From a checkpoint of a small transformer trained on Wikipedia: 5506 steps.
Each number is 128 + 24 x the weight over its row's rms, rounded and kept within 0 to 255. Layers, rows and columns count from 0. The size above them is the row's rms in percent of the matrix's.

# layer 2 attention key, 128x128, rms 0.135, rows 25-37, columns 0-127
size [ 85  87  87  94  91  83  87 121 113 123 127 116  98]
[[103 117 137 167 121 130 168 171 138 128 122 143 142 134 151 107  86  99 135 116 140 108 158 128 109 130 114 141  96 152  90 119 159 127 115 107 101 133 143 130 152 112 175 164 129  99 127 183 123 104  97 106 155 145 138 109 100 119  80 143 154  65 119  95 173 153 147 105 138 118 136 124 139 156 137 179 102 104 133 123 153  88 111 135 134 155 100  90 147 159 148  72 125 140 131 116 158 119 119 169  98 122 146 108 123 139 137 159 136 131 127 129 143 143 132 138 135  98 137 129  95 176 115 168 111 115  93 161]
 [124 128 133 139 141 129 116 123 176 152 132 145 121 125  86 110 128  62 161  90 177 147 112 161  94  76 166 124 132 143 129 147 143  92 128 124 147 146 115 159 153 130 186 143 107 144 147 121 113 110  69 111 127 125 148 129 175 125 133  77 146 124 108 151 129  98 145 104 144 116 154 116 109 156 117 154 141 123 138 119 114 134 132 132 134 108 139  71 135 132 118 130 132 110  49 146 132  82 105 112 156 146 129 106 129  93 118 152 108 173 133 132 124 127 157 141 181 128 111 132 146 130  96 146 115 123 123 118]
 [134 126 150 113 136 109 157 118 140 168  82 119 141 120 112  78  89 113 157  89 131 123 139 175 101  63 125 130  87 135 115 123 113 126 134 105 147 144 118 134 123 120 141 140 122 121 134 125 135 112  87 111 105 135 149 139 110 122 107  96 191 116  82  91 152 138 165 117 142 147 106 138 121 168 119 143 126 136 166 127 103 148 113 125 174 107 118  65 110 143 126  99 144 115  59 168 125 156 112 122 128 145 172 125 129 121 120 110 138 125 130 159 157 162 171 144 141 150 134 167 150 118 128 125 106 154 106 116]
 [111 120 112 147 115  99 127  63 110 100 195 166  78 118  96 145 167 153 126 163 154 153  85 132 120 158 127 131 154 106 125 132 124 124 100 110 180 148 121 151 148 157 145 113 140 104 154 101 134 167 102 151 137 126 131 103 144 124 179 145 121 115 133 135  84 123 117 121 147 143 125 149  64  89 146 151 158 135 140 129 109 134 124 121 118 125 186 170 127  99 110 133 156 128 140 121  99 114 141 125 142 142 133 144 109 145 114 110 105 108 111 126 105 111  87 110 169  99 125 112 121 167 159 147 146 109 121 126]
 [115 131 103 129 123 138 141 136 176 106 161 151 119 114 129 116 190 104 149 136 153 138 120 123 137 156 158 127 132 132 127 127 132 113  41  62 181 100 184 152 122 125 124 131 133 102 167 125 131 114 121 144 167 131 132 114  92 135 107 123  94  97 133 124 143 161 106 122 153 128 130 104 120 123 130 152 155 156 134 134 153 110 133 130 146 125 147 123 159 145 123 122 119 103 165 128 176  86 149 102 149 145 123 120  91 116 152  74 129 146 120 156  68  92 133 108 150 123 124 118 145 131 144 128  91  90 112 139]
 [144 186 106 137 148 145  92 152 112 102 171 125 120 151 141 176 174 170  97 143 123 122 111  53 127 166 140 140 147 135 159 117 130 120 136 122 111 114 169 129 140 133 101 107 131 123 117 116 110 140 173 120 125 112 116 102 112 142 147 146  55 177 152 141  88 112 106 133 119 126 126 133 134  99 118  99 123 139  97 129 165 113 137 135 108 149 126 173 120 111 105 167 116 126 228 122 137 122 139 146 163 134  89 124 138 137 109 135 136 130 128 121 121 101 114 105 113 113 124 128 123 116 127 132 148 119 134 144]
 [ 98  93 171 127 101 122 165 110 120 151  93 110 135  84 128 100 124 124 151 148  89 121 162 204 144 105 133 113 112 135  78 113 109 152 104 123 137 120 150 101 100 106 110 151 136 168 133 154 133 115 132 138 137 156 147 149 146 132  84 123 171  95 121 111 182 161 134 137 137 159 109 104 129 131 134 172 112 132 145 130 108 142 114 125 138 120 116  94 132 128 161  96 131 117  88 150 165 175 106 126 104 117 172 163 113 150 113  79 148 119 131 171 103 157 134 142 114 150 104 130 130 146 128 139 117 106 113 100]
 [118 137 121 103  98 138 159 106 152 101  72 145 106 120 160  74 130 112 134 148 144 110 147 142  92 138 113 155 116 123 106 157 106 119  85 107 110 137 143 139 132 138 112 124  96 149  89 130 140  90 130 129 116 130 113 101 157 120 107  92 158 145 130 133 157 101 113  85 141 160 152 132 126 170 110 157 153  92 115 110 114 148 103 159 179 109 141  76  81 161 170 113 107 131 103 133 129 123 119 109 155 144 107 102  86 104 154 135 113 133 111 169 119 124  81 159 149 157 157 175 133 141 111 138 120 129 129 156]
 [146 155 109 150 122 111  95 125 142 149 147 118 169 137 140 117 144 105 132 161 140 116 177 132 159 148 151 122 154 159 138 133 121 108 125 137  82  99 159  99 112  88 127 155 130 123 137  99 178 118 145 139 141 110 147 116 130 107 124 142 165  90 133 146 155 127 115  94 104 102 146 118 162 134  78 111 153 143 119 153 135 104 126 143 117 123 152  88 146 140 124  99 103 187 122  77 169  94 108 112 150 137 128 116 178  80 106 136 131 158 126 137 115 116 132 108 132 165 129  55 127 117 103 100  86 123 109 124]
 [173 136 119 148 100 149 161 116 161 148 135 141 181 106 137  93 141 175 142 112 119 131 170 116 156 152 142 140 151 151 141 123 131  78 128 123 123 113 113 149 158 158 125 143 132 126 149  90 114 127  88  96 163  99 151  97 109  78 131 164 116 101 144  90 120 125 111  87 130 108 116 124 117 138 106 113 136 106  85 141  77  70  94 143  85 110 104 104 133 137 140 101 134 147 160 112 143 111 113 109 137 157 133 113 138 117 129 189  99 126  97 123  92 124 136 140 151 154 154 117 134 107 139 121 119 174 140 123]
 [166 170 159 148 111 130 106 139 134 138 123 132 159 141 156  95 159 112 149 155 144 127 174 106 119 143 175 145 143 156 134 128 118  91  82 136  98  79 139 129 152  94 125 159 105  94 157 110 132 124 133 114 134 107 164 103 128 116 112 121 133 124 121 129 158 110 134  67 124 140 140 113 134 150  77 137 159 136 118 151 133 104 116 136 132 128 123  90 127 146 143 112 110 150 110  94 167  67 116 118 158 131 108  96 179  90 102 143 133 167 132 160 114  86 157 113 158 134 142  86 150 115 102 105 103 149 136 145]
 [132 121 134  90 146 101  71 142 111  83 112 133  90 136 123 164 107 111 158 156 124 111 101 106 107 109 139 132 114  98 140 104 118 193 104 148 131 142 169  92  81  72 112 111 117 142 129 133 113 133 163 156  93 145 104 152 145 176 142 119 150 158 113 177 106 132 155 167 129 143 120 144 123 114 136 117 117 166 160 134 151 192 156  99 157 141 151 154 107 101 119 125 118 100 128 115 118 132 139 143 134 123 130 152 143 127 107  85 140 124 177 108 141 125 130 109 132 112 123 126 101 129 147 101 144  79 132 129]
 [145 103 157 109 140 105  98 160 139 125 137 111 108 114 126 161  90 108 143 156 155  85 118 115 129 112 181 150 148  99 172  95 129 163 116 107 142 129 164 131 115 111 144 114 107 118 170 157 133 152 142 122 108 152 137 151 157 160 118 125 106 149  83 154  97 173 134 129 131 154 109 146 124 124 141 105  85 154 157 153 160 154 157 117 161 139 119 144 163  86 121 141 113 130 123 127 109 142  80 120 126 118 145 129 141 133  93 170 114 137 148  97 115 151 141 107 139 104 112  95 174 143 145  95 147  71 141 173]]
# layer 2 attention query, 128x128, rms 0.132, rows 26-37, columns 0-127
size [ 87  87  89  91  80  85 122 132 133 140 110 119]
[[143 147 106 144 131 103 132 159 132 166 117 169 153 133 140 160 153 135  83 156 119 100 103 118 179 132 123 114 136 114 132 118  94 123 133 123  99 100 122 109 141 123 141 130 104 147 148 117 129 107 136 176 180 123 127 121 176 118 115 174  72 100 161 136  74 136 108 107 125 114 111  97 126 128 101 129 110 141 103 145  78 166 137 131  88 126 107 142 163 105 178 122 129 156 172 133 122 195 101 115 121 127 134 128 163 132 133 142 123 126 105 163 114  97 119  97 141 157 132 115 127  75 132 145 153 137 118 111]
 [163 125 113 136 113 126 151 152 117 124  87 143 141 109 117 140 129 107 166  83 115 114  92 119 149 130 170 105 130 130 136 123 134 116 110 149 102  90 123 109  94 109 138 123 117 130 185 127  80 130 134  99 129  83 170  79  94 130 126  99 112 108 108 114 139 105 121 156 120  86 125 137 176 170 138 140 174  85 153 151 129 126 120 110 136 139 123 101 148  77 113  99 141 133 104  75 112 161  99 155 163 161 115 152 158 127 103 167 108 131 157 100 172 119 156 126 129 139 116 112 126 124 155 119 114 137 149 152]
 [131 126 132  63 150 128  89 177 136 148  69 154 124 133 150 121 120 125 113 170 107  89 130 126 103 113  87  79 116  92 111 102 125 142 147 141 167 133 128 130 178 103 130  84  89 113  65 148 149 101  87 124 145 144 127 165 135 116 149 142 105 103  97 142 108  96 112 102 142 122 119 116 114 149 133 110 117 146 111 103 115 138 156 113 129 115 100 102 156 164 194 155 122 146 132 141 128 111 123 109 122 115 157 141 138 137 161 129 144 120  96 167 126 138 134 110 109 129 134 149 153 126 102 146 132 162 103 101]
 [117  92 137 127 127 163 128 132 133 133 110 133 128 116 140 148 135 194  88 121 119 104 145 126 109 156 118  90 164 114 132 107 108 128 155 156  96 133  87 136 134 147 112 133  97 118  90 137 150  98 117 108 149 126 121  91 195 120 114 132  87 115 130 128  83 127 120 140 150  97 119 136 136 142 119  98  83 159  91 112  57 126 102 147 131 122  99 120 118 147 159  76 146 134 117 137  98 154 116 111 105 150 163 114 121 159 142 156  91 140 108 152  92 181  98 129 125 135 129 145 154 126 173 149 109 148 137 108]
 [ 98 117 193 128 161 143 158  95 131 136 143 101 134 111 154 104 133 128 140 140  97 142 137 133  96 177  67 120  95 121 104 150 131 129 126 119 121 145 134 167 152 159 124 112 143 129  76 117 147 123 144 142 121 184 107 167 146 137 129 148 146 149 156 131 156 112 153 103 130 148 134  98  81 127  96 100  99 130  73 111 121 118 100 119 149 159 122 146 121 158 142 130 131 123 127 161 147 122 152 150  84 121 124 113 118 136 168  88 142 145 123 190 125 164 131 173 152 144 131 119 157 148 116 145 135 105 103  96]
 [116 137  81 153 130 178 116 128 134 124 124 141 110 112  97 124 109 140 130  83 152 137 146 135 133 104 152 123 156 131 136 135 139 129 152 123 115 112  76 101  79 122  95 146 120 107 139 127 141 125 113  87 144  76 125  82 109 117 146 110 115 153  84 160 124 156 125 156 132 120 135 207 196 133 132 136 139 107 157 127 144 118 131 142 129 109 131 121 143 124 135  97 138 122 132 126 112 137  96 110 159 182 148 154  86 105 112 145 104  98 135  92 138 149 115 130  65 111 131 145 107 138 185 127 122 147 139 161]
 [144 150 133 160 143 128 142 127 132 143 187 112 116 162  87 119 111 112  94 109 129 157 168 113 154 123 128 166 129 157 120  94 151  99 145 140 142 150 124 125 142 125 129 142 198 131  88 102 142 154 155 144 153 144 134 135  97 112 116 171 116 101 181 148 118 125 123 175 113 100  84 131 145  90  89  99 125  86 128 147 140 121 116 123  84 131 114 117 159 114  99 101 121 169 154 135 164 148 112 132 107 131 157 130 136 177  96 125 138 135 137 127 142  98 164  98 116 147 115  89 117 116 109 134  85 120 152 112]
 [128 132 141 168 124 164 153 120 149 156 153 131 155 168  92 172 167 142  82 128 142 133 112  73 127 135 143 151 121 213 138 102 159 122 152  99 143 114 107 132 148 147 129 112 152 131 122 122 123 106 121 120 156 157 132 100 150 116 146 151  73 135 156  90 134 133 129 129 168 126 111  95 132 109 110 129 142 153 113 145 129  90 124 118 104 132 119 138 128 105 138 148 139 150 147 156 144 105 161 105 147 106 104 116 153 154 124  93 130 143 124 162  90  64 142  99 144 131 116  81 151 104 132 100 102 120 125 165]
 [135 159 151 168 148 168 142 120 141 135 132 148 141 137 114 145 144 139 117 153 129 138 110  86 108 138  91 100  98 173 136 144 168 102 139 101 126  96 112 125 168 141 155 134 162 131 117 134 129 103  75 107 142 155 131  95 161 103 132 122 105 123 144  42 160 136 130  90 158 124 137  86 143 143 122 146 156 146 100  93 135  99 127 153 107 151 102 122 136 159 174 168 194 122 133 140 146 115 127 111 152 130 130  97 135 174 123 126 145 123 104 163  86 127 143 123 156 117 138 107 146 112 118 132 125 160 122 142]
 [123 152 129 196 134 128 154 124 128 157 182 122 148 166 105 158 132 129 102 121 152 125 136  96 151 157 159 128 135 183 142 104 163 143 149  83 145 111 114 134 169 164 142 152 183 114 140 119 142 126 134 122 181 167 143 119 129 113 146 148  98 129 163  97 116 121 144 129 133 103 112 102 150  69 119 133 121 144 112 134 155  93 127 121  94 117 132  80 131 124 113 129 135 157 153 137 173 136 140 117 131 137 121 115 149 162 101  96 107 158 130 133 117  76 155 100 151 130  94  95 141 102 128 130  93 132 151 133]
 [117  96 124 131 137 103  88 133 100 125 133 128 115 141 147 127 117 100 147 100 157 132 149 167 133 139 157 157 163 101 133 108  88 134 135 144 132 130 169 128 104 126  91 144 109 163 147 116 136 154 168 148 132 111 137 143  99 165 133 152 128 153 126 170  69 134 134 191 107 116 123 150 113 118 115  88 103 133 148 151 143 160 130 113 159  98 158 122 114  73  91 114  81 172 133 113 143 127 111 139  93 129  80 133  85  97 130 108  85 153 155 101 161 121 116 150 130 125 104 154 104 113 105 117 132  86 124 124]
 [129 119 148  96 125 106  98 135 147  98 115  83 109 146 166 141 115 112 149 113 164 107 150 145 148  89 158 164 136  72 143 125  82 153 109 130 148 115 159 155  86 126 100 127 127 124  96  97 137 114 163 152 151 132 110 141  95 148 137 135 106 147 121 164 105 124 109 138 114 170 138 144  72 159 126  86 104 151 141 144 129 166 153 153 158 123 138 169  99  89  95 132  96 156 151 126 141 132  97 123 127 119  86 123  84 120 119 127 115 129 111 122 142 129 117 139 143  92 150 173 109 136 106 140 152  75 151 130]]